python train.py --n_layer=8 --d_model=160 --n_head=2 --n_kv_head=2 --head_dim=64 --d_mlp=640 --vocab_size=1024 --activation="swiglu" --norm="rmsnorm" --norm_place="out" --norm_eps=1e-05 --positions="rope" --rope_base=8760.0 --rope_fraction=1.0 --qk_norm=true --attn_scale=0.125 --bias="none" --tie_embeddings=false --parallel_block=false --init="normal" --init_std_qkv=0.0361 --init_std_o=0.00903 --init_std_up=0.0361 --init_std_down=0.00903 --init_out_by_depth=true --optimizer="soap_variant" --lr=0.00573 --beta1=0.95 --beta2=0.95 --weight_decay=0.05 --lr_head=0.0101 --warmup_steps=32 --schedule="wsd" --decay_fraction=1.0 --decay_shape="sqrt" --final_lr_fraction=0.0 --batch_tokens=65536 --seq_len=512 --doc_mask=true --train_tokens=173100000 --steps=2642 --dataset="wikipedia_en"
Each number is 50 + 12 x the weight over its row's rms, rounded and kept within 0 to 99. Layers, rows and columns count from 0. The size before them is the row's rms in percent of the matrix's.

# layer 5 MLP up, 640x160, rms 0.111, rows 81-168, columns 0-79
093:42 46 47 52 65 49 66 79 40 34 46 50 43 54 23 43 54 57 54 58 56 57 74 65 40 31 31 66 37 47 53 66 59 60 52 56 71 14 44 59 69 52 72 44 16 53 52 47 58 57 43 49 62 50 55 45 67 50 50 42 50 21 36 38 44 52 34 40 51 49 61 57 34 74 79 60 59 42 50 34
100:72 23 73 59 60 62 49 51 53 53 53 46 48 58 64 77 44 51 24 44 52 58 62 54 52 46 47 56 34 46 46 31 37 48 65 35 29 58 44 38 57 56 35 74 46 60 68 45 42 53 28 38 45 54 53 47 30 56 64 34 58 39 33 63 52 66 67 45 52 50 85 35 47 47 54 47 38 63 61 51
103:30 25 57 75 28 72 64 37 57 32 66 40 66 46 58 61 41 68 34 52 44 36 69 50 55 55 63 47 54 61 60 68 71 55 30 55 35 40 71 41 49 44 30 52 47 53 38 37 42 50 51 64 39 59 47 29 45 56 45 68 45 48 61 59 55 55 53 60 62 60 49 27 41 70 73 51 46 82 55 46
103:62 46 37 57 41 64 44 61 47 49 47 47 44 58 43 64 57 58 56 33 58 31 33 63 65 74 68 49 59 56 59 72 58 54 45 45 36 38 71 57 41 63 54 51 49 47 43 46 72 47 52 58 62 40 28 49 41 39 45 62 49 37 24 57 51 44 51 23 49 74 52 54 51 48 18 56 57 22 57 51
106:51 24 52 57 48 60 52 28 51 71 57 63 57 55 38 56 53 50 55 40 39 56 42 63 59 39 58 74 39 22 52 43 54 56 44 43 54 59 35 57 50 46 43 53 38 58 55 62 41 44 40 53 55 45 41 24 58 46 54 31 39 40 47 36 49 46 64 58 49 55 39 66 35 53 45 60 58 51 76 64
105:39 54 41 26 55 57 62 40 57 64 54 67 55 29 30 57 26 51 72 45 71 44 47 56 55 40 50 30 62 64 58 66 62 54 56 41 63 62 70 54 42 57 49 32 54 74 51 65 49 56 33 44 55 62 37 62 46 30 64 56 50 54 39 42 44 59 54 50 27 49 58 55 71 33 46 43 53 58 77 29
094:39 62 47 60 41 47 46 58 61 46 31 48 67 57 32 66 61 56 41 53 42 64 32 65 59 38 36 66 35 53 52 66 66 51 55 48 41 46 44 46 62 27 40 56 55 51 32 54 43 49 23 59 51 39 52 34 48 44 49 35 40 52 51 45 52 55 73 37 40 62 37 43 66 34 49 56 44 49 26 31
095:59 37 56 64 23 46 31 62 60 71 48 71 49 55 37 39 64 48 44 36 70 57 34 42 41 53 30 52 46 44 56 35 61 50 39 24 46 42 47 50 54 46 34 37 58 55 46 29 43 56 56 66 73 35 35 68 37 33 62 54 50 53 42 35 37 52 38 32 55 48 32 53 46 22 55 59 52 50 56 51
107:52 66 46 51 68 61 48 35 70 45 51 50 39 50 53 32 52 55 52 53 77 53 53 40 41 50 53 44 59 64 55 36 41 54 56 33 30 49 55 49 47 51 64 49 62 36 48 53 34 45 40 71 58 43 68 65 44 49 45 52 57 40 52 47 61 45 87 50 42 46 51 48 44 51 21 34 71 46 57 37
099:52 56 43 62 63 66 40 44 21 64 52 42 72 63 63 71 55 70 42 40 56 68 45 67 73 47 50 56 65 63 23 52 36 67 36 56 52 32 35 50 48 67 40 59 42 48 48 60 50 49 50 50 51 39 37 31 70 51 80 56 57 48 47 60 43 53 43 30 48 47 27 71 48 70 54 35 47 51 65 32
099:62 43 41 41 61 36 53 54 66 50 53 33 29 58 44 52 59 56 44 56 62 59 78 76 32 58 58 63 53 47 38 27 40 52 56 23 62 57 53 35 50 53 53 65 58 39 39 47 31 36 32 44 72 39 31 35 49 52 42 30 46 57 62 53 35 56 57 66 56 36 54 66 49 57 26 57 60 50 66 35
100:30 60 34 50 71 44 46 35 42 60 55 66 43 35 66 61 49 55 48 42 57 55 49 29 57 21 50 46 44 56 46 63 47 61 49 61 57 37 58 56 71 39 45 62 30 48 40 47 40 54 42 29 64 35 66 39 42 46 47 54 61 35 37 30 42 47 71 70 38 51 65 52 52 62 45 68 57 40 57 54
097:52 57 51 21 72 73 39 54 30 58 51 59 25 62 39 63 42 59 62 28 44 60 58 46 62 43 36 57 35 53 39 43 53 55 40 48 55 48 56 48 55 59 52 44 74 40 23 49 58 44 45 40 50 50 50 59 47 39 70 73 35 44 45 43 73 63 61 52 43 37 44 29 64 32 59 36 38 55 43 24
098:40 41 58 58 72 60 46 39 50 49 58 63 38 36 37 23 42 68 44 53 26 53 59 48 51 55 47 57 41 50 58 37 56 53 39 71 24 46 75 48 35 71 43 33 49 51 43 45 39 44 36 40 45 51 59 50 48 55 57 36 51 49 55 38 81 45 61 46 37 43 39 68 61 49 58 46 41 53 51 50
100:20 61 43 40 67 37 34 73 39 53 29 63 54 58 48 49 71 63 43 52 49 57 54 41 52 56 38 48 43 55 58 47 61 39 44 40 47 33 50 39 60 20 44 58 44 49 32 56 56 57 62 66 60 28 47 51 65 28 53 45 59 50 32 54 42 54 28 47 49 37 33 64 59 37 41 46 55 45 36 48
102:59 53 42 48 41 59 38 67 43 62 55 57 69 36 61 66 35 41 51 57 48 52 29 40 39 67 33 56 55 53 61 46 50 44 53 41 44 55 37 45 47 42 56 46 50 72 60 26 53 50 71 41 35 49 45 50 53 46 30 62 66 46 52 38 35 61 50 40 55 42 53 61 52 41 67 45 62 66 48 46
097:51 23 57 56 60 52 38 46 46 48 56 40 64 40 44 56 39 53 60 43 58 50 56 58 48 38 40 36 53 44 68 52 78 22 46 45 39 41 32 61 47 24 57 50 51 48 41 26 42 49 56 53 71 48 53 51 43 43 56 42 50 50 51 43 48 53 40 70 68 39 85 56 35 61 59 64 52 43 51 57
103:45 53 62 28 53 50 57 48 31 75 40 75 54 39 36 30 70 57 69 37 44 54 46 70 52 41 53 53 48 45 69 57 38 45 44 41 30 39 65 32 37 43 62 17 49 45 70 36 40 47 43 42 48 47 49 42 47 42 53 59 45 36 61 47 48 42 43 35 31 53 54 39 57 45 41 58 64 31 32 39
091:47 60 45 60 34 57 65 82 33 61 48 44 41 47 57 46 48 29 53 43 58 32 50 62 28 61 39 43 80 59 45 54 32 57 49 63 46 44 53 47 62 37 43 50 56 67 45 60 30 49 39 69 41 41 50 38 60 63 42 67 52 57 32 76 44 45 52 37 45 65 48 35 79 42 48 56 48 57 42 57
109:29 52 34 63 45 45 33 19 57 36 44 69 52 73 27 49 50 56 34 34 58 48 40 28 60 47 59 39 52 38 40 46 32 45 59 50 70 44 49 33 33 54 40 28 24 72 59 55 59 57 59 56 45 56 47 38 58 35 78 24 62 44 34 48 40 43 52 56 49 32 54 52 45 70 73 42 47 66 49 52
110:44 44 31 56 38 52 45 54 59 42 68 36 46 37 49 25 55 51 56 36 55 69 72 64 42 57 50 60 46 54 31 45 43 55 41 42 44 58 38 45 42 37 61 60 52 38 48 52 52 76 48 49 51 34 52 51 50 66 28 56 57 25 53 56 58 62 54 55 51 44 52 36 40 55 64 50 42 64 48 55
106:48 71 38 48 07 51 57 56 43 52 45 29 64 47 37 36 59 57 46 51 50 44 40 47 44 34 46 38 26 38 52 55 44 50 52 39 54 51 52 66 66 41 53 23 68 55 34 41 54 59 51 67 60 57 65 44 37 51 55 62 26 44 47 40 63 75 45 61 57 47 49 43 53 55 46 44 40 36 45 55
104:60 45 34 46 68 50 42 70 51 41 37 61 44 33 49 40 48 69 43 45 47 52 50 30 60 48 30 66 35 22 55 60 73 69 51 62 58 63 47 66 48 36 40 49 27 16 47 35 70 61 53 45 53 45 55 69 46 48 57 63 52 65 49 55 38 43 44 42 35 42 64 44 58 43 32 31 52 48 34 38
107:51 65 55 41 62 58 41 54 52 43 56 55 50 53 44 31 59 49 61 71 42 73 34 62 56 68 60 70 60 66 59 41 60 52 48 34 34 60 42 31 47 59 52 50 57 65 31 64 36 51 60 46 49 53 66 52 45 58 42 56 58 39 51 41 71 55 49 59 39 50 59 33 34 39 71 52 59 56 46 58
098:22 43 31 39 44 55 42 55 45 44 32 44 32 46 68 22 33 47 36 33 50 55 40 53 43 53 51 57 64 47 25 56 45 61 68 59 45 66 45 40 33 55 42 57 52 35 29 49 59 62 35 66 27 48 64 42 48 38 54 55 44 36 47 68 49 34 74 61 57 66 49 54 44 54 28 61 49 70 61 64
106:56 63 36 71 59 75 48 49 58 51 47 50 59 48 37 55 27 50 57 58 44 61 59 66 39 37 32 39 43 52 54 66 39 56 52 43 61 42 60 31 69 50 53 36 54 47 71 63 43 56 61 26 53 50 48 32 60 54 66 56 62 58 59 51 76 50 51 51 67 59 34 44 47 58 76 53 59 52 62 43
102:49 66 59 48 48 41 67 54 54 54 63 49 61 52 34 46 52 40 46 73 44 44 59 42 70 63 26 41 67 68 36 73 45 43 58 59 66 52 47 54 61 54 47 46 60 40 49 50 36 38 32 58 32 43 48 42 63 63 52 63 45 65 42 55 51 68 44 57 52 57 61 71 42 36 59 50 56 43 53 49
098:66 55 42 46 65 63 60 62 45 50 46 46 45 43 50 42 36 75 66 58 31 57 54 49 61 62 64 40 43 40 24 34 40 31 34 56 50 51 45 61 55 34 34 60 45 47 77 45 47 68 47 47 24 44 62 55 28 53 54 56 66 58 49 58 57 41 46 49 47 49 62 57 50 49 62 32 31 50 61 48
104:31 47 54 51 51 46 56 38 39 65 49 71 71 33 63 52 41 57 38 58 34 54 55 63 58 53 41 43 51 41 31 72 61 35 53 58 60 55 30 56 52 52 38 57 49 57 38 58 55 39 45 44 72 27 34 54 26 41 50 54 57 62 49 63 22 45 62 71 51 53 75 41 60 61 62 49 54 49 56 59
104:67 51 51 32 34 35 53 52 74 27 40 73 38 27 59 64 61 40 27 46 54 58 55 45 44 39 47 38 42 59 30 45 53 49 57 35 34 50 39 66 65 40 44 20 43 57 47 59 41 45 71 58 36 48 64 61 50 55 55 61 64 41 49 48 46 47 52 54 58 54 49 52 44 35 26 32 24 36 39 39
104:57 15 42 58 37 51 40 35 80 38 41 27 39 52 34 51 56 41 38 40 52 51 63 39 47 35 43 31 52 34 56 62 72 55 50 47 56 63 45 40 44 72 59 36 62 53 49 48 49 76 51 34 68 38 57 57 61 60 30 59 43 71 58 55 36 41 49 61 66 57 37 70 34 53 64 35 51 41 61 52
102:51 47 52 40 33 41 59 69 46 57 23 64 44 53 67 35 66 56 57 42 43 48 31 51 54 61 55 48 46 49 43 49 43 56 38 49 35 47 44 67 36 51 58 34 60 55 69 66 54 55 65 48 48 58 42 40 66 69 51 42 49 45 63 60 56 72 48 74 41 40 28 36 61 55 50 66 42 28 37 55
099:57 49 11 41 38 60 42 27 18 64 53 53 36 61 60 57 44 51 40 35 28 62 63 68 46 44 51 33 57 40 44 38 50 44 44 61 45 53 47 52 54 48 63 35 59 55 49 44 62 40 45 42 40 45 47 25 65 44 52 66 40 67 57 58 58 28 58 54 55 61 55 40 67 30 50 50 35 50 55 59
107:51 60 60 53 51 63 41 56 62 39 65 66 50 18 56 59 60 37 42 58 46 36 71 49 76 49 51 45 35 45 27 61 39 56 57 50 62 54 50 80 44 29 54 43 64 48 41 42 39 55 51 34 56 61 55 58 41 50 48 53 48 38 56 72 47 57 50 32 49 53 58 40 38 56 46 46 56 59 60 43
109:52 63 46 39 47 58 47 58 41 21 58 36 53 52 50 51 48 46 58 58 54 50 53 37 53 62 50 50 44 55 45 51 32 70 74 31 38 35 58 35 87 55 71 35 50 43 44 55 80 48 57 36 42 34 68 67 62 65 43 19 76 33 44 46 39 62 69 53 43 39 68 45 39 68 36 76 54 59 29 57
089:32 40 60 56 48 25 57 36 50 41 40 61 75 53 55 32 69 59 76 59 62 30 28 21 62 50 60 56 16 56 60 49 50 47 62 42 50 36 64 81 55 46 66 57 52 53 47 52 52 47 57 66 35 40 60 46 55 58 33 54 56 56 59 40 55 44 69 47 32 61 76 49 52 38 39 45 48 49 38 37
098:53 35 40 58 71 59 56 45 45 50 38 71 62 38 38 65 34 31 46 35 67 36 36 56 51 35 19 47 33 50 46 34 54 55 50 35 35 35 61 31 37 58 32 49 67 37 52 48 35 54 45 61 63 56 47 47 52 50 43 69 53 57 41 30 26 28 60 51 62 42 61 62 65 19 43 48 29 55 45 51
093:59 45 41 49 51 48 41 36 50 31 39 49 47 56 42 51 54 46 54 74 32 68 52 71 46 59 38 37 39 68 64 36 59 55 44 53 47 37 40 60 35 57 49 45 46 37 61 50 46 64 65 61 44 52 43 50 42 63 72 58 28 42 57 64 49 60 48 50 39 57 39 56 58 41 33 72 57 64 59 40
104:42 44 71 71 56 72 50 45 51 53 44 48 49 32 69 71 37 38 35 41 46 35 46 43 47 41 53 54 65 64 58 25 51 53 65 47 75 63 68 59 41 47 37 53 52 44 57 62 54 31 51 47 62 46 53 24 39 58 57 62 44 49 64 51 42 69 63 52 59 30 66 42 39 46 66 58 62 40 60 53
094:67 59 60 50 55 42 47 36 61 55 46 40 46 55 55 57 63 52 59 42 31 60 41 65 51 47 57 32 69 55 59 60 43 51 52 65 61 66 51 58 47 55 52 65 51 47 43 34 38 29 42 46 68 54 66 33 43 50 58 65 34 46 46 42 45 57 41 40 40 54 55 74 55 75 70 32 57 36 39 62
097:51 58 53 51 55 55 54 26 64 40 42 52 43 57 42 73 67 35 45 28 53 40 69 57 76 60 58 49 43 54 59 67 54 45 59 71 54 47 40 35 59 36 53 72 47 49 59 68 43 55 46 68 33 75 56 49 59 61 50 39 57 56 65 62 71 52 56 51 49 58 49 47 63 67 48 57 48 46 42 41
097:43 47 62 38 32 28 51 50 52 47 69 62 48 62 52 44 49 56 55 31 63 23 64 46 15 50 37 53 46 11 62 51 65 47 46 58 47 46 39 47 75 32 34 47 52 62 58 28 56 58 50 47 44 43 55 76 66 41 57 64 55 55 52 30 50 32 52 52 62 43 51 49 36 61 51 44 25 60 50 58
111:22 30 47 63 71 49 62 53 37 69 38 48 39 66 41 61 28 49 35 48 30 59 18 50 79 48 62 58 60 42 47 42 55 45 57 49 52 59 56 46 47 44 50 43 65 70 61 41 68 42 67 48 53 48 61 47 62 40 48 68 31 67 56 57 52 44 49 37 61 54 42 37 55 50 39 32 49 67 53 54
098:40 50 56 74 39 53 39 84 44 49 38 63 48 38 69 34 58 65 55 53 60 54 58 55 44 35 32 39 69 46 37 40 55 43 63 67 65 28 52 62 53 38 46 45 55 40 60 34 57 42 42 63 41 64 65 56 52 42 44 40 56 51 59 41 34 44 39 53 27 33 52 48 70 50 47 57 51 67 51 54
101:54 32 69 41 41 64 63 53 41 61 46 45 42 51 58 37 43 40 35 55 42 60 36 46 64 54 56 56 33 37 37 48 72 46 52 48 51 51 44 24 44 54 30 47 53 52 45 62 61 30 28 47 53 50 52 57 55 30 61 43 46 41 62 45 52 41 51 45 56 50 50 66 51 53 43 50 14 49 59 55
091:51 55 65 51 41 36 65 47 60 39 56 78 57 57 46 30 46 60 33 63 38 48 52 65 64 64 62 34 51 43 39 40 44 66 58 38 51 50 47 65 61 75 39 41 45 37 48 53 50 50 44 52 37 52 40 54 71 50 52 46 52 68 79 44 54 22 52 59 39 65 31 38 59 54 47 41 75 50 51 62
097:54 32 54 33 74 39 33 57 76 59 50 57 59 46 50 37 52 56 34 56 63 38 49 63 38 32 55 49 41 51 55 35 48 44 54 60 53 30 48 54 38 71 31 58 43 63 44 54 50 49 72 11 66 42 56 49 43 33 50 64 41 25 71 58 59 56 33 59 55 64 53 45 52 53 51 29 55 44 69 46
101:25 55 54 57 55 41 38 49 63 48 38 54 20 33 63 50 50 38 60 56 34 50 45 53 55 53 64 39 29 34 50 37 25 48 67 41 59 68 35 62 34 33 66 48 44 66 44 42 62 61 45 55 51 36 42 64 48 38 18 68 34 41 61 44 59 52 44 41 57 38 47 50 58 78 58 38 54 35 40 58
102:42 53 42 69 55 44 64 43 58 58 47 72 60 65 79 54 45 74 47 27 49 54 54 51 78 39 56 42 61 32 48 41 51 44 42 51 55 32 48 57 54 46 51 66 47 60 29 47 60 51 39 59 58 69 31 41 32 49 54 53 75 28 49 51 58 67 59 74 57 45 51 45 60 49 42 55 55 50 63 38
095:61 62 52 39 51 52 45 51 66 71 49 54 16 57 41 60 57 77 66 49 58 43 48 60 70 61 67 75 43 53 30 53 32 48 44 40 44 46 53 46 56 54 51 66 45 31 50 37 29 34 40 28 61 55 39 42 28 49 58 63 32 42 55 31 47 23 51 50 41 26 74 32 38 43 41 53 46 45 52 48
103:54 46 48 46 48 41 47 62 49 53 42 44 38 54 74 44 45 48 36 76 54 58 47 35 19 31 57 43 49 43 24 55 59 52 59 68 50 24 48 36 78 71 29 49 55 60 70 34 26 64 52 33 43 38 50 36 62 53 28 52 63 47 50 42 34 61 32 40 53 48 53 52 47 48 57 34 59 56 61 50
101:59 45 55 37 63 51 51 36 45 55 57 55 46 54 38 46 31 36 37 46 54 60 53 62 51 57 28 24 61 40 48 48 53 59 44 53 68 76 44 42 36 63 48 36 37 41 47 68 56 37 70 58 48 43 33 40 31 33 41 47 42 39 49 49 56 54 42 35 35 49 39 38 39 46 49 45 30 51 51 56
107:53 43 53 54 54 48 43 52 57 61 35 66 45 49 68 68 47 53 44 64 50 48 47 56 46 18 37 56 76 77 61 54 22 54 49 41 49 55 52 46 33 46 59 69 33 60 48 21 40 52 56 40 54 41 44 57 36 42 42 57 44 51 46 48 53 69 23 63 66 46 59 52 49 33 41 66 52 64 48 64
103:79 55 48 31 17 63 49 58 26 65 32 60 35 37 53 66 54 46 47 55 57 60 56 47 49 49 59 41 37 45 53 50 50 36 42 68 29 50 49 66 51 37 62 65 33 70 33 33 45 63 70 56 58 39 40 64 47 39 27 33 49 55 62 51 55 40 50 47 28 47 47 52 37 44 35 50 51 47 46 57
096:41 26 35 25 71 49 29 32 70 65 58 61 46 31 48 54 52 44 76 68 49 30 61 39 33 64 61 48 55 40 51 28 71 40 45 48 53 42 46 28 51 44 54 39 56 48 63 57 55 51 31 55 42 67 44 33 64 33 45 57 48 39 52 43 36 57 58 19 43 57 57 24 66 37 65 35 42 38 56 54
101:37 59 30 56 52 57 56 64 38 40 51 62 49 53 56 42 58 65 33 61 55 50 65 46 49 47 40 60 61 66 55 48 54 36 51 64 54 27 42 55 72 48 62 42 26 46 48 56 52 41 34 39 52 30 35 68 72 43 48 52 49 52 25 50 47 51 46 55 52 63 47 47 34 30 41 61 52 45 65 70
102:48 49 49 68 49 57 57 42 73 53 70 62 57 43 54 32 40 54 50 23 45 55 33 58 58 44 48 38 54 42 55 48 61 64 53 64 45 56 45 53 38 46 59 50 32 56 49 39 78 21 41 41 51 59 40 40 34 39 55 54 39 64 56 61 61 58 39 47 70 46 68 63 58 42 38 49 32 45 47 47
096:44 35 55 25 54 52 41 48 46 51 75 51 51 39 52 47 52 71 64 28 59 16 26 37 64 57 63 53 49 42 44 65 60 51 49 42 50 46 46 53 31 30 59 33 43 32 54 52 44 44 38 68 28 35 42 40 57 43 50 66 64 67 61 45 52 61 36 66 72 48 47 66 57 47 57 44 43 37 48 57
103:57 58 48 39 77 56 70 68 74 57 58 53 58 38 36 26 53 53 52 34 38 50 43 44 49 61 43 61 41 64 31 47 38 49 30 61 42 64 49 39 49 49 64 49 25 50 46 65 36 50 39 48 76 66 50 64 56 66 63 49 54 52 60 24 51 63 65 66 49 35 45 58 44 27 54 27 58 54 51 58
092:49 36 43 49 33 50 39 37 55 63 60 56 24 51 53 47 45 50 25 65 46 77 53 47 65 57 50 41 59 79 61 44 53 63 50 52 83 48 51 55 36 45 56 59 44 42 43 67 54 75 46 70 65 53 56 43 54 37 62 37 53 52 39 51 60 53 44 49 58 30 45 48 54 52 29 52 50 57 42 37
093:43 45 48 49 37 55 42 77 54 54 46 56 32 49 20 53 47 35 45 42 40 57 35 48 62 54 60 58 58 39 42 57 47 54 46 37 72 44 77 45 82 39 46 36 47 65 43 46 59 34 47 54 45 39 46 68 55 54 49 47 46 57 74 62 56 31 37 28 54 61 51 44 48 46 43 34 47 52 49 28
098:49 29 62 54 48 38 43 47 46 50 46 40 50 51 53 50 43 40 51 55 43 60 54 50 68 53 48 31 58 49 45 39 22 26 39 64 60 77 46 46 69 56 45 47 55 34 43 52 42 27 56 55 40 38 51 39 60 67 58 48 23 38 52 51 60 60 24 29 73 43 40 57 60 56 26 24 46 34 38 45
106:50 54 70 48 55 54 40 52 63 42 48 63 48 52 61 40 61 33 59 42 51 56 44 52 45 64 48 36 43 21 55 72 53 56 53 50 78 52 73 39 71 57 54 44 68 27 45 54 39 67 48 42 48 61 51 72 54 59 59 61 61 47 26 35 54 53 51 44 43 51 34 35 52 39 51 57 59 42 72 27
111:51 45 43 50 53 42 34 55 59 63 32 57 59 29 66 43 64 36 65 67 60 47 84 61 46 43 72 51 58 47 24 44 49 39 64 47 63 32 36 60 44 53 67 62 58 42 62 61 43 50 44 34 41 67 59 71 60 52 42 62 60 41 67 41 54 54 40 29 44 35 53 43 46 55 71 32 21 62 59 48
102:53 71 34 48 40 64 39 22 27 57 58 67 47 51 58 83 51 49 52 34 48 42 50 55 52 38 85 73 79 66 56 49 42 64 57 32 67 36 48 52 65 40 35 51 37 46 40 50 56 42 64 74 44 52 44 85 31 39 36 65 34 48 43 51 42 65 31 51 57 56 48 35 47 28 67 55 48 51 32 43
098:48 47 59 23 58 67 43 44 66 36 66 56 43 64 31 42 59 52 56 51 47 30 37 52 69 60 59 64 17 32 40 56 57 52 48 51 38 45 84 75 45 54 55 63 47 25 44 39 59 51 55 67 43 45 64 55 39 58 47 42 48 37 46 44 19 60 38 40 37 39 67 56 69 75 52 54 27 54 41 33
093:41 47 37 50 54 63 39 63 46 37 66 44 39 43 66 59 42 46 46 51 54 70 60 53 64 43 78 35 53 59 45 37 47 51 60 39 29 74 36 64 34 51 75 44 44 57 63 64 57 67 56 54 66 40 41 44 44 58 43 50 34 61 53 81 42 43 44 31 43 54 63 50 56 51 35 58 54 43 40 72
092:36 79 49 36 47 61 31 60 33 62 48 37 62 31 49 50 42 28 50 54 60 58 47 55 39 29 59 33 36 67 28 52 59 63 78 31 46 56 72 54 50 49 38 42 41 52 56 19 48 52 53 42 61 72 44 27 54 61 41 38 37 31 45 54 54 56 52 48 43 63 38 48 61 52 77 31 64 54 63 56
098:22 70 58 66 37 44 47 62 50 41 64 38 31 48 41 39 44 55 48 52 49 61 39 72 31 61 44 41 32 60 16 59 75 47 40 42 55 39 53 58 65 50 68 45 28 52 59 47 44 46 49 52 50 71 59 31 33 60 55 39 51 62 49 44 54 52 26 70 55 52 56 44 38 37 51 55 62 55 61 48
100:61 40 39 55 40 69 45 38 44 57 58 59 60 44 52 40 50 41 50 29 49 48 58 38 46 48 51 66 58 72 57 44 39 54 61 58 40 30 57 50 41 55 45 65 59 58 62 56 49 78 50 27 74 67 64 63 27 60 40 62 57 49 83 29 58 27 26 58 60 40 41 55 39 56 57 47 44 32 44 53
093:63 51 55 47 24 46 72 45 54 76 77 26 45 56 63 57 36 58 62 23 64 47 45 40 32 51 58 38 62 54 49 58 68 47 46 61 36 41 41 55 67 47 53 48 49 39 28 43 38 63 59 55 37 32 51 46 42 63 39 27 66 58 43 51 54 55 33 45 49 49 56 71 54 44 41 48 47 59 40 55
096:65 62 58 79 54 41 51 49 59 58 54 50 49 59 28 60 36 38 66 46 42 43 63 41 64 55 31 37 42 58 60 54 33 31 54 52 41 57 62 36 32 57 25 57 50 50 44 46 60 51 22 51 46 49 47 39 64 60 36 54 82 58 42 35 36 66 62 68 50 63 39 66 47 29 69 48 65 34 38 47
097:63 43 63 32 62 49 28 53 55 61 48 69 37 70 45 55 68 58 55 46 36 60 51 48 65 52 59 47 55 62 62 42 38 41 72 62 83 51 57 50 37 48 43 48 39 65 49 60 56 48 48 59 47 31 51 34 53 54 58 17 38 39 38 63 45 52 46 45 50 60 60 45 48 52 52 61 28 38 45 56
098:57 70 59 74 77 20 26 32 82 42 42 41 54 42 67 51 30 37 43 62 37 43 33 59 32 78 34 39 44 41 58 45 58 68 35 55 49 29 63 64 70 45 61 47 40 38 52 52 47 52 44 50 47 52 67 50 42 51 27 50 61 61 39 59 62 53 32 62 38 54 46 55 50 54 71 62 49 50 46 38
103:60 54 49 55 51 44 57 53 46 30 61 79 34 48 67 31 30 62 33 79 46 43 42 53 43 45 41 23 36 62 47 51 42 41 57 46 37 30 48 47 58 50 72 55 57 39 33 63 62 64 39 49 51 56 51 64 47 24 41 43 44 54 63 48 53 49 26 46 52 65 52 56 50 46 72 78 49 51 61 69
102:48 38 19 53 37 56 53 45 65 44 46 41 54 59 49 44 45 53 54 40 48 57 49 49 52 41 42 43 57 27 42 64 56 57 51 44 89 52 42 62 26 41 60 34 49 61 37 63 67 59 58 52 57 45 50 74 59 57 49 67 66 44 53 71 41 48 60 39 66 46 41 35 38 50 34 37 51 18 46 76
101:42 74 28 42 65 54 59 40 66 53 49 42 66 51 48 53 40 52 46 37 43 64 34 62 56 39 46 53 63 63 47 52 62 29 54 45 42 54 33 43 33 62 44 56 49 65 61 59 37 42 36 57 57 46 55 40 62 54 54 43 41 63 68 54 49 81 62 75 43 44 53 55 69 31 26 49 40 48 56 24
102:68 48 67 49 68 58 53 54 55 32 56 53 42 44 60 46 50 26 43 30 56 49 59 65 32 40 63 57 42 46 41 43 53 45 37 45 45 47 66 49 53 50 42 52 51 48 52 43 50 47 44 44 36 36 43 47 40 54 72 54 44 51 47 29 57 56 77 25 31 61 69 31 65 66 44 32 67 39 43 32
101:53 58 63 39 51 47 50 63 36 59 48 56 23 55 61 42 54 51 60 59 62 60 39 49 34 62 34 49 52 57 63 35 44 48 43 43 50 61 65 58 48 35 45 63 30 49 32 30 42 68 46 55 57 41 41 50 58 68 50 51 36 37 56 24 51 35 59 56 54 40 73 74 49 53 53 47 42 31 53 44
096:54 43 45 45 45 38 48 54 72 57 56 32 57 68 46 72 46 58 68 59 56 38 52 46 38 60 50 47 75 46 64 50 64 38 32 57 42 34 34 69 59 73 48 57 62 35 55 46 30 57 48 50 55 39 64 83 31 62 45 63 77 21 39 49 77 53 69 41 61 46 46 45 48 31 45 62 56 40 65 66
102:63 67 47 31 60 52 41 31 31 42 35 49 28 46 48 72 34 58 79 43 25 50 36 46 39 45 41 62 72 75 66 35 45 60 70 32 43 35 43 47 36 48 52 49 54 54 64 61 46 55 50 49 29 43 58 68 48 46 52 50 28 61 35 54 62 40 76 52 62 55 46 42 45 51 40 40 39 58 57 39
102:49 51 46 67 50 62 43 54 48 56 66 39 26 35 52 42 57 51 45 77 54 41 47 33 45 37 76 56 61 66 44 70 40 44 51 17 68 75 50 39 63 64 50 58 60 56 51 62 51 43 48 50 53 46 44 64 44 61 57 41 56 42 30 54 43 29 61 32 41 56 31 42 44 76 48 70 28 53 51 23
096:57 36 40 52 56 41 31 66 49 44 68 44 55 43 46 62 50 31 36 55 72 51 66 70 63 48 25 57 40 57 53 50 40 80 63 44 57 39 35 65 52 20 46 38 38 45 43 65 40 51 54 52 53 40 69 46 43 29 40 42 64 36 73 46 45 57 57 59 31 59 39 60 56 41 53 35 54 60 52 40
097:50 41 28 59 60 72 26 59 43 52 31 44 55 66 34 51 51 51 26 51 43 54 71 47 61 50 48 77 36 56 51 63 68 55 44 68 54 52 41 36 47 45 51 41 48 64 72 47 29 65 45 47 56 52 36 55 51 44 50 55 54 71 29 65 38 67 29 54 49 35 51 55 49 64 72 41 57 59 22 30
103:37 70 62 61 55 41 56 32 54 33 43 44 67 56 50 66 30 50 41 51 56 32 32 50 39 40 55 58 23 49 54 51 67 55 64 43 66 54 78 55 57 70 68 37 62 53 63 46 71 32 53 64 56 36 66 62 69 49 45 35 50 56 64 44 39 55 44 52 41 47 48 36 71 59 41 64 63 51 55 21
121:48 50 47 34 76 62 58 41 34 32 50 61 56 41 59 37 64 54 44 33 43 83 73 24 40 53 41 58 33 43 61 45 53 69 38 47 41 31 50 64 39 61 60 54 50 49 40 66 62 55 66 68 56 42 67 55 32 57 60 43 36 50 56 45 31 73 51 58 57 29 41 59 71 43 34 63 26 57 79 48
094:54 68 47 40 42 60 48 43 41 50 41 45 44 45 57 63 24 42 33 38 48 69 13 69 51 45 53 56 47 54 54 47 48 58 48 45 51 57 72 48 29 40 63 24 33 73 61 31 49 29 37 42 52 60 61 60 40 75 40 70 64 47 45 42 41 23 41 32 42 51 52 57 47 62 67 44 34 47 53 38
101:42 45 39 32 42 59 51 59 62 47 25 47 53 38 58 53 77 61 41 60 17 59 67 56 51 50 47 68 58 46 66 59 51 46 45 50 09 55 54 45 47 56 21 54 50 55 36 30 54 45 48 50 40 55 41 58 43 48 58 39 35 70 55 46 58 58 39 43 46 57 46 54 50 74 46 35 43 55 40 66